config.yaml
head_dim: 64
norm_eps: 1e-06
qk_norm: true
attn_scale: 0.125
bias: "none"
extras: ["local attention windows", "paired heads", "gated attention", "value embeddings", "hashed n-gram embeddings", "a smear gate", "skips across layers", "capped logits"]
init_std_up: 0.0291
warmup_steps: 0
schedule: "wsd"
decay_shape: "linear"
batch_tokens: [16384, 32768, 65536]
doc_mask: true
max_steps: 4284
Each number is 128 + 24 x the weight over its row's rms, rounded and kept within 0 to 255. Layers, rows and columns count from 0. Numbers have three digits each. The size before them is the row's rms in percent of the matrix's.

# layer 5 attention query, 128x160, rms 0.296, rows 0-102, columns 40-79
135:149147120109162104134116151105133118108096132111147145151132106164143133141187135124134118115140153145126121110150116163
096:158133131120145067117078124109074143124101099083122096148111143139100120147154188160162097125160118114116108110138133116
096:125120134138111176164103102119137128130137117146139147133103096138116102168117110112124134103140113105110127146168120122
086:178159145113111106136145132153136178106136138174107111132131101104126119135109138153189131090094156110146120131133147157
067:119136144098128152115147103148121115138097106120119150146133102092124139149131123142159133121150082097127158109124161150
119:108097112134121125162112085161110169086143139087125138117138184156132091117153128151118122138094119165122105131127130101
067:114153118118114143114090114141132090129183118115144136109128124098152158119145141150122066161114096156134115099114140091
091:130111076160165140104128138091123154141125147128112143131104165128109156139117117162144126102095112066122104135103120155
080:145126142137081161128144142154174139095139089154144148126135112074132092140156143144069144150121165102136128106138147130
073:151122128151172136137128118130143143120129139172129117121101142121097148082133134136124130100102142125152133076143123113
106:116149155131088164093147137104141112110133125115138108141160129147104124148160114156171146136087117124118157136100116160
094:147079163152177151134086112122138084117121126136100148138159119139129118130169130152134152117119099198126150155156160139
087:144112082127161158133140126130157175139087132137156121133109128102100154150091100124154110109076118123134103147170138089
083:139156128125108126139145135165124139138119119120165095116092124090126149137150119168104112133150114136058175103138137114
081:132135119134143163075106176152102135085172144151140119130123135167143184164107143131126101153148113116166155079135103158
096:166109117141178101156131149116114119115145136122170077122103130168141151145146143135130157097145115120135130117136143143
096:111176144111141114129119140135096125105137095140148110165158142133149121104129158125156116191119118130084146163128136133
110:123130092134141118151116140170121131111089118125118160107102144125107123125162133133121137086123142107094119128112147149
083:133079113125067182108155106152146145140132124107153122111094149105156129147118152105118175149154076160131086125146155118
095:111116089153165102108163135115055127141137127117119092100119128143148090121157106115151126160160070131144095133109119128
103:166182131102144091110161126125142161129085138158127148127145108138136147140123095092130129111167114130150152131106153147
069:127182101149093135114114125145176094113106135150191127106129114127142129147123112184164136121110122150151126094134153050
078:149146098120099143099141180182118119112080118160118130147149131140128125078142163165128145139120130109077176089101123093
071:130125119120116078120159132133107131098101144118117115150131098126138110120107119146123111149103113136147094116126118134
073:157110108098094116131141153131069141083111082086147110129131136125151138117132108116163109150154120128116113131157149154
084:135149092102096131153155126106161107159140121147144139133120104101127130104145120141121104146142170166100115122131170144
094:127087141136152144109118144151119130160115123150139086077100128104104090109108126155123085109137133133085124113155131079
088:169116107156127136130113135079104102140163119082114128101106122179086085163136100146110173115146120165157122134158121142
085:093137110189136112121100154128103117130137147073095144118078160116113139109156142126138118114127153124141097125179122185
087:124122152128110094099109130146147152120105117132125090134166144111128171134131107179183145183115161131102133144121119126
076:109155141161134109180139100132070167085128136138113114090124121125117185087116187145168169138123143125133117160116090154
085:098152110115145130125118127136140090149103157120140133143108140119138134151129121173081163115092116131145128156122100094
083:131096130174160119163154123164099124165125105145066142122137108132164122103172121134135134144188108106138146122174141101
081:136121147134134132086117122199120135168125134152137141089148129098136084155140093155097136097098162097129103147112116131
086:098092164171119144088132115136117101092174127111148111147144159125157157126127106113137149140132149122093103128103096117
094:139118181144133160124122157126101137134127143106133127091142105111070148151163118122127122120135144128093104166147189137
079:135169110160073128181125122141101136174125147161158112156112125126111200157101179130113154158111119139144174144119093136
083:100143140142107147109124123120124131091130089126197164152146129114132129091161121095087108154139078170094140121100126184
080:145132167102117081123117156101148158132096122123129156136110124091159126149117106116121136135135165094137132079140113152
088:121159139148084164115126107128181118088112160117089129129104083123086133161120120082128162180163125142141164078098104117
084:167141144088105138089089088112121108118125125120134122129114100108094146122125143113107119142117100078124123135127148161
085:117123127089139141164070093120122157112116155174136114110187173141117108122147113121129127140149067113130109113132138109
086:125099142101105137144104075094167128114120112108091173101129123139138141151125133098140145111133125129178170087097115159
083:148134137121130132142156137120157132171135111207119121134127138123156132117110126141134142147135071113117091119129153149
081:160122093111135120127140118159129122071151143080103112106177091130135111148131110168153150135118115143148149136167095115
085:157143143138107136124168150101174144143140154112163128160141084126137145159116093142168146117125129124135182100141115110
092:111172117115099178116155110116096134138138110153062122148133142090130123115144131114131097109119094104084137159214138118
086:119105120187143080124139123154166148118131134120129109142110126111143088153094118150126120086150138137128110105112138138
084:151119140157158077156143108123149127087154167126169141164146125132202142159121130123115150143136104151146116133128128168
086:129116133140114135109093139127080136128183133126150137102118134128151125135110106122130108144142125125120117142075113117
087:118114115103128152093150107171136153147130137113148152108120122153146131153144144089139102169113135147086128109117126163
075:139142088178145149103156099091142163117138120141126118111130135147128137130136107105131150133158112131151174095090159106
087:132144141124080147116185126103117134155125097156092103140155121114144132184135096115128157140104132123106101139179149119
093:149137123147164166126154121092101136075105119100133143118152127113105133127105105144115108120121146137156105105127167165
087:096112128143167163164100139115125173165127113149098139106142139151108129099173120127121112137103149114179147163120111156
083:128127146087143175098096164102111136137095105111110171143163102169095157113093103095128129141122157115147147136125116131
085:129146112139123140121147162109127119143146144123170093159130103138154157125151091110134133135126128117104118115158158158
086:119142178103146121156112141107081128108148145110095159114165102110106095143178161145143100124116115083113149124148126150
079:130138088123135120129127124142089123105104087127138149132101127146135153101094132127150153123130176090122116155086126149
088:159121112157120128101127101126128152121131112117110141125151136131160097118111134171124116136149156148131119110155132103
082:100147120120101115116134112114137107151130141119133116159120154112138082121104133082071176142106126145104156146143129161
076:137134092128123156126161134133119144133123064137116141122141159123161097148120142167136132122115056136088093119142125105
087:133160121125145122178113143103103069092110079129138123122158159129170142133114129166167130121152150134150145152124118143
079:148092145154130120145101120131128137165163125160154127132065172132151144091113116122115184123115105099148128136126118081
091:133114129120125097112138127137140146121110093145115081174148106112127104180141146136120123122135133130123138104133077109
076:122144147116122128152119113122135099147093108115140121126078173117151115107153155135148138134127084138128152128096137114
073:093090172127145117127128134121145102131107143106134103125103142137138134117108093126100133114122108140130136121116107120
079:147134126136142120107151126134110138131175123155130153129162079151116106144127109142101112142112152128125135133157116167
079:142141131150151130132143117141113119119182118131112148129147079152119128145125113134105120149104131142111113139160129147
084:118119111123108114136091135136135131130060112105101096126129169112105143112148135131161148124158122095147115114105119115
057:122141134120111167135104134119192128123080155154117133148103160116146157108087126129105116124146129127132148137138141115
053:148118117133091096145118169126119132137120122135112126119147139103123177106144086134159133121131137095118114101120088110
081:175118128112127163150103127090174118117093140142132134146068149101144124118060113113113146138158139139146143142152123086
065:110118130136096090107138136147123153158114130145118147127167112129133161131157119160149105141108134106113132108108124136
104:117124115143134110104097117161106130137133149133114121116147118144137137134151139111159099139121147126145124106125112182
074:133109120123120117145103130113125131127125156099118084170160158083092125139161129123136132104110123142171136127119122134
087:080130129097117121128137142155147111128133170140143111118116146115120192148105149132114149143099131108103108119097127095
122:131120093147110097167121099123131119156125125186125118155111132089136131115120130151156076095107132141130113161122146138
110:113083113087143147086078093118148123123115102120104149123129133145178116109112151095165111122127123103123157111135119136
145:103195150125141150117094119150173120142118157121134109137123111082180112143119158137123136169139130169153109106130168117
087:135064122104134102125073126101176097156095128154143133124102128154141119107136091093149170091089163168157175114162130148
085:125132124107112163138152118168118122098152153118101129099154122086113146117124139155154100155125136135157102173122125132
083:119131119110099157127137130092128117134090126090133105139092167073138127109119190102175137120135089105145131155111172121
068:127159144164141113115098159116118093085169127162122130123121105150143149155117124171084140135119133166129137094166125136
065:109129103179132163146108124125137153098136155146146135097115118144136124146117132162109102147142147150148152133158112160
067:126137118141133108119145122133093125140177114107118138140151088144118134156141125144123123148085129149124127128149126164
080:125126111117107130128104148120155136148051123124127108127113186112121136116131114148170143128149123095147126117105110090
063:111110136158155092130139131167084134122172114101127130109189108160117136148182121136146115123117133118131132099131127156
052:110119117136098105121100145159137128152098146159119137103140121113142166144162095141151102134145137096115112092119124110
078:094145111122140111113122131148097150128152094096132089143177116139088114121176145153147130113092129116132144123095118166
097:125184102141124158167127126139155125116107146132148105084104200092138139135113130146113134101146155114125123147102134105
101:164133135134141146140118130098123118095146147114128129122099151137154093126102118098119142121151115156145117128141128120
118:157116116150105109113122127110118152146121170117088147165150157126171125153132112132147086134136114144145155114124115150
125:105159123144126128141167148117099158093146145125133142100149115157146107137121129123153127110115145168150156099087106108
115:101137139101149147170110136100135110127116126117119118131143131106150110156124130113118097105105160125142206133095152103
134:101137129171092135160149159115130139149109146125119133156130107137150138128107109133121128082124156060120121121129153168
116:138149148104159121122133113131135125123152126106119100191163108104110116164139160137096123116129175108095109099106134114
110:103196128151097123101110103113084161138104108089149154121135123105121093124140156126119158143121126094132153129133111179
142:109109107159138145102142172093107155135127122140081183108138141107134130102140158122159142153103147144118119112124215115
136:131156148109173109125127171176098122139149157130132137099158154126131153125098104154149142166137138145099163115103099135
122:105119122155168117122146172101134126156091127112138117138104162097137118140121135134142084128121112090153121172108126118
113:104151151168094121174101162098159090129146128143121186137146109123135112174116152132112109121134177128156151155127149103
132:118090127117131173114131110135116177070123180139156136154111124135155153119153194099089110147136092139124139148164119137
# layer 5 attention key, 128x160, rms 0.313, rows 0-102, columns 40-79
099:119118126148112093145108140129142139127158129174106120103122126125142155153161130157100154133151152106099109099127135132
073:154121130105122100115137163138125118122137115099169087111142103114125113131106152159104133107136134166160136108075105146
078:131124118168100119118112132092088156147138117157114131120104137118113130132137134133121099122137141129136111092146115156
081:146130122141122118143135173116126154131104112123158139114135149113096150143130152110143157144105107137120165109140116136
074:133144149122101100146177080145135112148169159099108096117101124117152107112096150097123107161108167148125122157118165094
076:126104143128149159123121106118073095168074131173106074078123160157105087119138110132115105148156127110101150151187157140
071:140105106127101155095117139157135102084170130127156118140129109112150144171109150117127163116144114151118117112089128127
070:139124079101123114119118140099110103107132111132103100113096075166132132113147127095165134185161122134140151157109159114
093:140133136106126132144138158102153164129164130152150152136170114113119143120119143101103135136111140142112128119116148158
069:120107170113087125096101114105169123118115145149076130150067107153110170108096123115153135118137111115150135095170125127
070:102145124101107113098088117118148085122103147128149126096122123145134125103080115161149077132154136089106114088136117079
077:141127126113098084124139099163109163105125123114121149125124139133134108101115148113097086108122121095118149109144126125
073:147133154117126104136072135114129126069108142145053118152125136149120092093120133121144085137160139142166123154108166111
068:085111137130118128126135111100153166141140140170099147148144129125113154140117153095199157117133144118111134080167147160
064:114132155125152110159128121166125107187098103097128177127111127117122094102126148143120158092108117125146126110102118151
071:126139144139103134145143161102110158153188119133113176123156103103137105127131127109177132134145176087120110150139105128
083:122120139140108135158116095095117155129137139149076187136106112134187128134204107129116098118124138097105120124149158148
098:130102179149122086156139128129125154107142152151075115146156116154160138138151130124125104141161120105108128102156104119
096:123156150140149178105132122100123129130148122130111133145110106126139109105112119127143105135115108119111139148144159122
090:135132132106143089167119135139136113103146171125150140124147091106119132117135121127106135093084171139133143145137135132
085:129102110088092122129132118128165123122143127126145118139165114139126096119107128165111129122111155107134135067136140123
082:091129123119142117093122123130133142162119126099141098138106162164091116124110132135113093135134156130143103155161164111
069:106120146144149131133146156123128062127179124156100179138169082084159167114156181119106086161131161153139108173105134166
061:117130151134149159120117130100122139137148116152144097152119147096159150154176161134120113091124166119137121136144161147
064:139158118129151139116104116128124156155159152121137133144116121135125118165079119113118095180133085146121125142140123130
099:122119114144075108106143137139145167145138134166159140126127111120145139154107142127128116130160102142120131139084122132
083:141101132159129147125105128116155100116132117084140126136118126129115133141126135131128141108140099151118125065119151094
074:098153127141140172165140119136153152110146132126113110130130141140143112097117145132163116046179125112142126138175112159
068:142136139079114139145161125167134107135083130169118139137142078158139163126133137105116124148099072098158134104116158150
064:120185149148131137132146158122114140152088154079119106128122130162146113099116117157108152124138115161105037136126133110
062:076106125156105118118130102150143119138089144106111117104117121115114088124138140086130149164141096116115129082126094091
076:135114130092112116124113134119201117162172109149168122107114125112155127134058111169142110085109147163144127162119138118
067:107119172165134082146116110139121125162167137069115138128123117068125112105162148106128107153112109105108175121144117151
065:132106099178148150133130079096158147119119129110145124165119169118090145142143144156134161127075154134121146114157121132
072:124141118092176146151130117137135091091143135093135131151128123099179140141126131149126135156114144162152128136155148125
079:068178116142129109155136115112122112143119152096152133139156132111145145127150132121098126104137148101114103147138096102
060:115146169120149143119133146131109095129128153085081090124117145120141110107120140138152115150157091124097130089146133120
064:149105164079112122151150150139138162101100103137145090138114118154140143168149129124106173175095163121107141129146121107
070:136095120103146138154154161086132111162116093188116115131158117171136118098110165110107118073136144082154120160135154095
076:136144154098159100142167158126124108172109102165121103126124100131139117095114134159123102107104112150109146130124136133
066:165122133149080136163127101085116125161105117141099112109132111118132093083143105158131134119114110140100105169181110109
066:108101190080108108130130131127109065115135160107114121142100126068107109112144165103089118142110118124180107120102118133
069:128172167133131128157120123172092099093146113134146157115119127163149103141090108153125097111162134152094163108135150124
068:118140133132124112158116141113134132129133101122104137155135124113116129136097205092113135106178142127157140145148129145
066:123137115129145117107130165137103125139158147115163168101139167139111119156124145099130129161156084118091116134136153133
064:130119109138104120203106134120089121092110124148096105147133163102143117113057145114119160143067139113067091122148164166
071:138130163141124149120159162127134109136142106094157155095131103127111136089144106113112127138126137113128136153153115126
066:120142101098154129146117112080111083141148138089131137113101143153105157139087103112120143149098131125161118165171140129
070:142074128122141133131109144141095153146112112151138155162145089122093144107138147109130092123150121176161153158169124138
070:101130126136116114127103127133165094130094188093105121154143126137130121150101112141145139117135140172091115111158139143
068:135114102121150154138126153128088130061125160142109131155123133096181138130137090127144137121112099098131169160161112100
060:148150137170090133121166136113133121152122100158105109170125111158139117099108148137120096091118142132149131151097122117
070:120135117133149108147133134124148135129149124100139081121162124116153152142115142114108128127151099129121159128137176157
074:137135124113083146127124143118100112116109114168159102150136145116151186114189203109102133151139131143115171118155102127
068:134108139145126153126147109158114095149121121147118165166111089127159124102149081165086143160104163132084149112122141110
066:132135132120092133156153119151124145132102148106083156125141111129122115071185156144099108074123146122127082126123110127
068:097094114164114120151086146133107151127113139072119138112115161111101138107103146115103110104106165089126130152115121127
071:145138135154107126120130127122103096130162123129130144139122124143162138184130167130074157129101141106142110120167121091
061:175129155132135142134147116126071092129109163170117093085186131087173118114111107138148130149113137158117088119132177125
067:141130176091142154096133134101113133106127117148119083098146114137128159118100111141112096146124142128118106128146128153
073:199121138145144138122136135118095133134131133134092136150127157152145166119151146135128129112118151091186112137191101140
067:144121128107112111092092098088157086154147131092163095110145118136116120092167164122125108158122101132149117150091130143
066:148092123157072140141079138116133161123113132138117100108098128108050124158137148119189134158133101136112108114155150114
068:164118124160126128123114095119122075110112117092127134166111131110101094092110139143146138153118137151144109115097132124
062:133126122137137167158137142112123108126143154113164160094116156154133154069116115103137121122119118143118112139116177157
045:125094077114123138098126130121130142117144150094114102155147106124137138092059102125130145137134187129153115139157135116
047:135146076106084165099109129104130151127092110150127113138139154092123099131097198137163140139154155097148132143130131109
035:128140162133150091154168129177119116108168140142155131106146109128142136121193141084106101106120121150074113129126131145
030:107128151145096101113164143170122130140168138129149139096161083131123122166183137091101115132128138121097112077123106149
044:141164145114123123153143132106154132143153150161161172107117128144139149143144157119087106129109157145094139130094114143
032:149115099144118121140160151096092146130063121118146107162090160120145104118098089163155168136139110128153126156128159116
055:140166142119122111144129147146147146154070119146170127164125090128136108147132145112106151138134145138089135135107147108
042:125137128134131172134135107111120108130118128105110110131100170144130139107092125150164137143154076117167160140135146149
068:108147114129126148118134114125130137178105148142131121159141134128155141126113128151154088165118127104112157134134133176
068:120085146153114129128146119097118137146151119144099115174125111130107094116134141126138118150102104131133155099143166123
091:098121108105125121121125131143136136164114117159155125132159083120108151146139139147123114147102153113096127118118104145
111:093125138112127140141138130156140108103128084131156105101100129126094158098130139125122175122125128101128105139122139079
128:147119095147118097147102090137146099164125115173117113177111139094130152114122133146143079101122120118114105183152164163
138:127062108095137127075103094137139141124113089129113152115127114142167121096135137119166121142128109104121100117145100147
142:112188136107155151104079106142165124137134148127116116128132103081166115130132144135126139177142131182148114113134156115
072:109184119147125140132167138149085166094151132100120134116129130116115116141113157180120087168184106088100088167102128111
053:146116129149161122129086128088149136142119088105142125155090133190144133149153132110115174121118108145090150085117128138
040:121110120107166144165128105155148132135135116157126140112130138176124123119120038126114118110142124153121152105103107123
040:112080106111147138148146112119129122132111128142115160168136175123130101135115144115175116119170145118127095158113111127
041:146106150112126097112167097122138115097124128130127143183142136127131153138101092113148151129111118156126067117117134093
032:142109166139131118108124135127133113116160126138132153060161086125106096124174135094102077122097142080077088102106108133
053:135141144114112102155106141147142149101153140103150136150150101119127148127128138132055171133137161170107145123137148109
033:127109136111139098134128147130140121118176118121125160086161076103110122129172137131096153156119146134111090122134125143
061:143138105113105118125112130122145142195114130146155122169143115119128140130129109141123088160100163105125162125122126142
054:132126113110125096132104142140142152162144131158163135128170083110109139145159130144108104156108167116098116110118108139
074:114106124090120119082096132132088136176140151112108140135125117167153120106142146120142110093142102140147154083124122166
069:107137133128120114178100136143140125090152111167141118116144107098062153144168114130106150111110141124134085127099120103
080:129142103150123139146138114149094135156119179110090118191143181140161161156108140119131115135105100130136139105089116139
134:119142091144110115150144131120113148122136152163136126139136122121138118129114128124162096110106141165140134137080129128
136:107113133095140137143101110099133102103121119123105138105150121124169119147142113112136083112112158117141197124103135119
157:087166133157102146164132153130134135159101156120122135151119111122163143135099124125114147106120153062117123100125177155
148:134154157103173136114124114135131117129143139114113103206165106104122105147120166118090134113122172113097117113115149117
138:097191139157098117099106106118094157132095107089139154111145115110123106133145156149119149140105133081125147129128114184
162:111118109157154140101138172095105153128123106143086189112130127096138127103139157129155146156097139139124112102131220109
141:128172154086163104129132175169110121145142152118135145101158162132131159125108103148134150177131124142102166099100109128
152:115130122171168126118160169108127135135092123114141126141110147096119099150126128153135080147134128083153113177103116121
139:112151158166092117169101157099166088126139123149131175137138126107129103167113158128111111108140173142174151146134154095
153:119091132110136168127128115143112184085116193146151140159103113135152155127144210089091114134135099145116148144161120132
# layer 5 attention value, 128x160, rms 0.284, rows 0-63, columns 40-79
099:098112128144136132134117147159072122105142140155151091118160151127109123126149107149068101146111103117056132104134162162
103:162138124145100142119156112123124138105155150117147122158127110119143126090123096180097121148145121145164146097160124153
104:138171105084134133136139126100122102140117128129173114144144133130151126141139109138125149181127160127153090139105085131
105:157186108133155150131143122110157111151115095126127091132116157075127188140116130125099112111145125135100139105104139136
102:115130108136125111154114141182093135192153141204122136155155142144167154129116129135143126110144149127159096124106134108
107:170133165105106113096124125160114174172138099086122139083112166178105162115112163128146113116115112096177125101109148124
109:130132130138169107114125164132128171100159117114127107106112133092146101105135153104124125130141129135169094133121140119
104:089107103120105132137110124094111142129128116154089165107124101165105125133092115139132119075110118105127162108127113130
106:137125113122124105135123126128141105097152142119126121181102125162135107141116117144138076169100134097095119189137119132
108:155137092155143129122122145173145134105097142135147161072089150134149112129117148128131088123121137149105114143111152138
107:084109183138125151131144161141158160144142135154133122145147128095183106150144108163158121138124116101071113149133153132
108:103142115193068165106113137110127129127132134103144100084133134121152131143123090104128106151111136156131153126119164138
114:119136111121120168101144136121108105101114159097160148128141115100157146130115160128117079127123103095110136143114118182
109:144140086113157143114142119082108083105143148098159116175111116126113110165083100104162146086143129133141149117128143121
103:109157173103120118114148115136090089121176124179086101134132153151097131090152144118153141134122162155118149109141096163
104:138108121089130135115116093179129054172133119123134155150073128124128110114121136090130156131109137149129119087061109155
109:153138076126095116152139093143141136156116144066167099150160126084100124140116162126106123124085116107134086119098109093
107:131106123148146125129134115085152165112141164143120136152131104168103111093176081119163110122117132129125126145161147091
096:128170141082143131110156117147106151126139084142197124162108124133149108128157075143157074118096153111132135151159104148
111:092105119161122111114136089150102135119112125087105139122178151136084160112100113143116106142134133163109146118112143169
111:126134147147110124142125157136139160127113137142104106121115134138124139104137127139073116140104115132112152129113115173
103:132122111131127156103128128142138116138131097160149129095090148108131140080089126146122137130094078112155125132120119139
106:118149095105113157127131096163086096118143161197112098138132174132163073138143111124129105084067138148139151132123115133
103:118135112135136134105166114121144142131143178146115099138134136115123111077123115125138181112160123091135119158138135156
109:121122104153168115105085098100144161161164090147128106095128129151148132100142113105131122087134138098111107177136116116
110:148134171138177141129094164140096131131090158145108114103101132127133136119120103137159117170111133172105116105159113089
105:154191138119113078137141129109131142148131138135142099147147093119126169088188124126117148105130162102117133130074131128
114:143138138118113107204119155157123120095088150152125148151153121113093105066128089180125135089122129102112143156168127112
111:135095137068084130102134116085073108095082099123108138115146156111150146136118132139119106141110107130156117174140096050
109:100169108137127125111124170114082148139106112115183150122178137123156103115084122130101101172168124119137142120127113158
103:116074127148136134158104130121127196108068154154125145155136100145148113161124159117136139138131114156130139125104118173
114:096139092111155151154086150124134170140153099083144160117128130115097128138140135158177124104109124129075127129108118161
096:120166155134138122133129104135106166119110107196154155160157092139135109149105129156107140098133139122102153146075161120
104:133139142142088112123160152124118128110088162127139117125096152140146113133117134149113140134108162153094104100105139136
103:116115154145128141103105122149145114105126147165165133122141108122144168110159115133104102107080094168116106126161104148
090:158150140160143126139109096169147087118131185112096098134137155141159089137093134133131109155081122060124151138114076145
103:131068078097098115116157125116101134133155090122148147124114138132111114140140097102094146118097112132146128062153110131
100:125124125151111141110136072115141160112075131106176169177188157155136088112166114107109120137115129094153101129153182142
112:114130155129121130175102104110158137155105126114134127164122150146103150120152110172138121108145082152149110118131094138
101:119136176123092156124126092136125136158073110117112147141132143129131128112126071108115109170122140119143147187135124129
102:132139127119114101122144114100126158141122141103143163107168145142134125127131139116157158135097116085144128123095163121
112:102106133126115090148122141076101076143150144140118097121142135094065139142100150154158151125159086156135109124129092159
104:108082119091100124144116118133127121128113126142096167111125106104158098153115111122140117166103145117171169165076162110
099:148153132129157102096104138165142139122138092160161125141145132084120094127083161103133150134177131164115092117111132089
112:142160099114092130154101102125148167185152182164131110142124135100137136161185164112119151108115142159106133130131107096
103:167131127135138125122132091126136130111131156126125102108130145150155099076137165160084121123162068148133140116110146098
106:114149109123128121125174140151132145137121150160139127124113124128106174169164120090133138146132155145170114129155117146
091:165104158177110155162106111141121133162171154158125127085139181124113102121133142131138069139103153129155085139106114069
104:144143135125105106143152107079149090123139142096123112076161142123145135101100147135169133141171135136124115129223112136
107:143148125135177117121142116189148108114136114128163107109114094105122104107078127171133098128112125121166138120121148138
111:107131136135148113141128124119125123130088166129117146139119128103168170138159142118129166132138140081181135095113131106
116:119133138166098105100135177137154136120172155107100160122082151169154140116152111133172112130177119102128071129096148092
105:152142093115125105141124102127141128122175132115126147131089155096131087124117133123101124109192132149108109102129094132
106:163092171119137123128137122167097135176128159119153120121111160123124121142097191107139156135106128123110138131170166082
102:139152086149137066119117131091126141153155166139114131114081127104121130131140153177150134129104164125150135115117109115
108:127133116116124095079159129108118080134170094146094132106142141145091126094051079108139151113099086117143139174144105132
107:138148091148105125129133129110100118094092116122103134123172140139117112078117163148178106124101105144133126097135142131
108:094163156131123123128153171111113110118120109146132107106123124131127138128136107160155105159157126146138141105103109154
106:099119119128162115119111154122177165133095117145131095136134177139112089188145115135079162133123135142116134140137102103
107:089126092108124100115087165139127123112169167131128148117122111111160113100156150123138116121127097115130143130146140113
103:189162127131146166139137184115120151116116148125079130134157129145159119111136107081124109111075121111124102089158124133
099:159129170148115179133120152177131115149149127135140140143109144116144194140059150142100159096130177116161086152156122127
108:105103107136149173107142168153141146127148134120119085148134112114141143123152136140098175113100141161160111150129140163
097:129108187139118108130164120136152174134110111155135127122109149126092154141119136165107105168142187116139075127099148122
# layer 5 attention output (transposed), 128x160, rms 0.302, rows 0-63, columns 40-79
100:093179097136101142140118102115119100102155150152156111123137126123115129113091119105121090109122084153106152131132159154
102:130140109126117124143126156143087135147117149152163115090116165102118154086151097137096158128126099176138133124157149174
100:167137085127140108105142147126083179220107113157144095136139132090126147154126127141122169157129150139147096139133110145
107:107117093174142131086117151073144103114118138125149121157133163141114138128114089125070125165096126108088111118081105185
102:093097138115119090154116128122071131213152158147136126151096150098119159146123118107100162082171137123117054158126095138
109:156158118144128148115137162145056166145113082081088146121149118170149148097136144136096137119143104116161152119113138119
108:114123040136151117134108138148131145097110105121110139093116114135136110157134097140137105142146132092142077119112137132
108:114120192117126147151082143120148129107121117162115155124109109116119106134116120129100118047129145082177128112150089108
115:165094130142105103134137126112133125141126120128123124145099141151143097079091146127159083169116163100118142130103129131
113:174133102137141119159154141162105144142105137145095152128140141096146128126126159095119088122099097180126108120133127142
109:090117105141132131097132137175150173143138078168128134153159100122145100165131100181138111102151119125141097119179116135
107:152137099187082121088127109124103121098111124065134098113123156092110142128103104087111096112098154125147159141127194146
116:136128142135129141063169114125120104133125135135145124093185146057141150114114123160152104102139106114089161118135112140
111:143124151160123145094148080136138136124130165100130138145125127079128104112127120162153130107125128103091132101127132136
105:141131142125147134103108111129102128155176138121108108131129140146085167136135117129171178125118169185135149121134103135
107:141131113113125141103127108128108125125138098105153122168117194123097103133070150098116141122119124178106112142088091102
111:142143072140108131155141080109155129181155134132163114134134147092119146143163132147127073128089142124133116120125117110
103:151086150074125144171122103089177118163134139107150095148101104120137131100142099101160085163131137145157153120114164109
098:145148130100108139172149102129079127103103099117191112153128115121103128099109079138183085140124120146139107140162109141
119:141094120101127129078129067115074115050134132137143132113115152186083160135132092130144109108160153151142118112092143131
114:095167146137108104131115137111100134110126113135147110126154187153154100104130146158102101109120144159094130151119126178
108:202105099171104138124135133151081118141126093156158102143131155109107078128116130132133133115074142126176151137135128134
107:152114155136128137133158126131094110150129128197123120120087114113145092119092131115130142150107092131179116148126148135
103:129125094138130125108140139121152100135190138122150116148143115085136093106174101147147130153169107119181144117165112116
114:091112108131133133112143096100123130140155114166134155102135149136122115102173127096112100137162124134134096183143116113
113:117115174114133130141113167166124145141089141148126133157068140139156146086130143145126102156126124159115100103153121124
108:126151148100111116115154143145139146179092128109165138093155072113137137118171126104109114115161172124111118131094069131
116:126090100122120104193102159207173137123125162137192151130115128132125122110166121156154100123121166137181171147121147130
112:157116169124097143094103138114099095108084117141155107147118111155150142151127127169126131118164147148175116132133111066
110:109143118114149129100140134131092106131129166165121109146179125147163105105112098113174166120147115116149142116109159167
106:102087134072136112148109115130129142131104144126111155125088117149126115160100144125138118103101145148109103147164136154
116:103157143132180125130101143113098144078177094103129132112166178093097101131131102162167152140105165117118127130096088161
099:134145111144159141145147132112119144141109111167138151150137094174094158169111137135107134120166148070116166164084138110
112:120099148167096139153121163152149121112096157130133113137108125145157115115173118131155117111095130131089150106118145143
108:091149153147136146117126124132166102091148127130137129129134140080172148104094136129119117115106129117116129136192089127
092:175113126141108105132137104173142112149141107147147089116111145122143128154102161162118125161140126106150125117155084133
106:143083148128162144122145133155112125117165092159197179131100133133137114155136071126118111157123145141150096056124128133
095:147137119120147133117136132126128147172109145133139149161143130121153124107138117115112104101095143099156080144195153129
114:162137105092115114184087122100107097102116113157166095147142128150105177094104120148185097118137104135102129117141094107
102:133144164097117157123127112141107123103084083093095117140140151152141120119148064119154101140125090129125174174142143152
100:111155148110097118121128152113157165140173151104146125147161167103139120164122101111133152138109097106138095139129153121
118:136091093094080106103109118088104071147153148105122090109130128120132134120130138161174117081138099145107100115134110125
110:113103138111098136111090085135112122082074126104112151145103146151141137131113120160164147144125154104123125160082113098
097:128159081093146123112124128141146165102109120138095134151141093124110103144130129092152157152141115178132097114117122094
119:136171096120107152125119134114163140129144148117154116124104136109126121122154116125095097112103136135113116115149147056
105:119130068098189092153139118129146095098107128145094125122094142112130106156110143172123136132151081169109149125169127088
107:101117149112107153140155166098120128097131121086163178152108126114127164140162121119108130187124150163129122141155120153
093:103115119142141107125095118121154156115128120144155103164112161154130118143105167104126133112100172143118129178156127111
108:119153097125088142114136108103155097098107125159152116097125106141168134117168099153181167146127126172141144110141119126
108:096123119125109108142168120174132163175122114134132136097132119155123104120112129161091138152106150105158139156157116140
110:134139158139136103124145161123143129150133155116123115103151160077135179124086149117119165127125123128159135115143143117
118:167122132146121136125140132142181157162157143135087116147110118149150147141102110132167147128151108113156132122096169128
106:173130112131161095122092144134141126146128142072158151131096141135179089101078113143101144119168153107108117131080081109
112:119127118161134103112136100139108148104115167122135100108092141148136124137096124116148171122110135133139150106163145091
106:100120115154121137147140108075139078173168135116087142142113152115117123138142138176119162136117142115156127081098126156
110:111096112102112106105122095124149124155110098150115158104156134166135134113159115072119128118109097155133141132098134145
109:149127099129127102145123153130127116131078126082133115144175098125128145106129107123119109145107125130158096093159178157
110:119105130134112163157130140074122129127084112122146140128160120147130128157134132115143097126124124142133154106151112164
112:138123090152166137113131117116157148114106133150115133121056131121110116133117115162144136104149142144151087164152121120
109:097131126130081096099120149152102125131129104112160140140122143115154115112103134144159107117148136148165169081109148099
104:126173124088159149153133171133175092159072097127104119141117149116169147119117135118108123147115102099136143134142145134
097:131117098151099161132100113139156142146130096146122153116134132117132177091127185136128139118132127136129108164158133124
113:092130058142119166138115146140125127136121129121109102119112106113182152086090090123109155131116122155168139158114063123
099:149111097145133134155151127080145156124113117152148116156122097166086119135177150093144139099149109146133123163084136126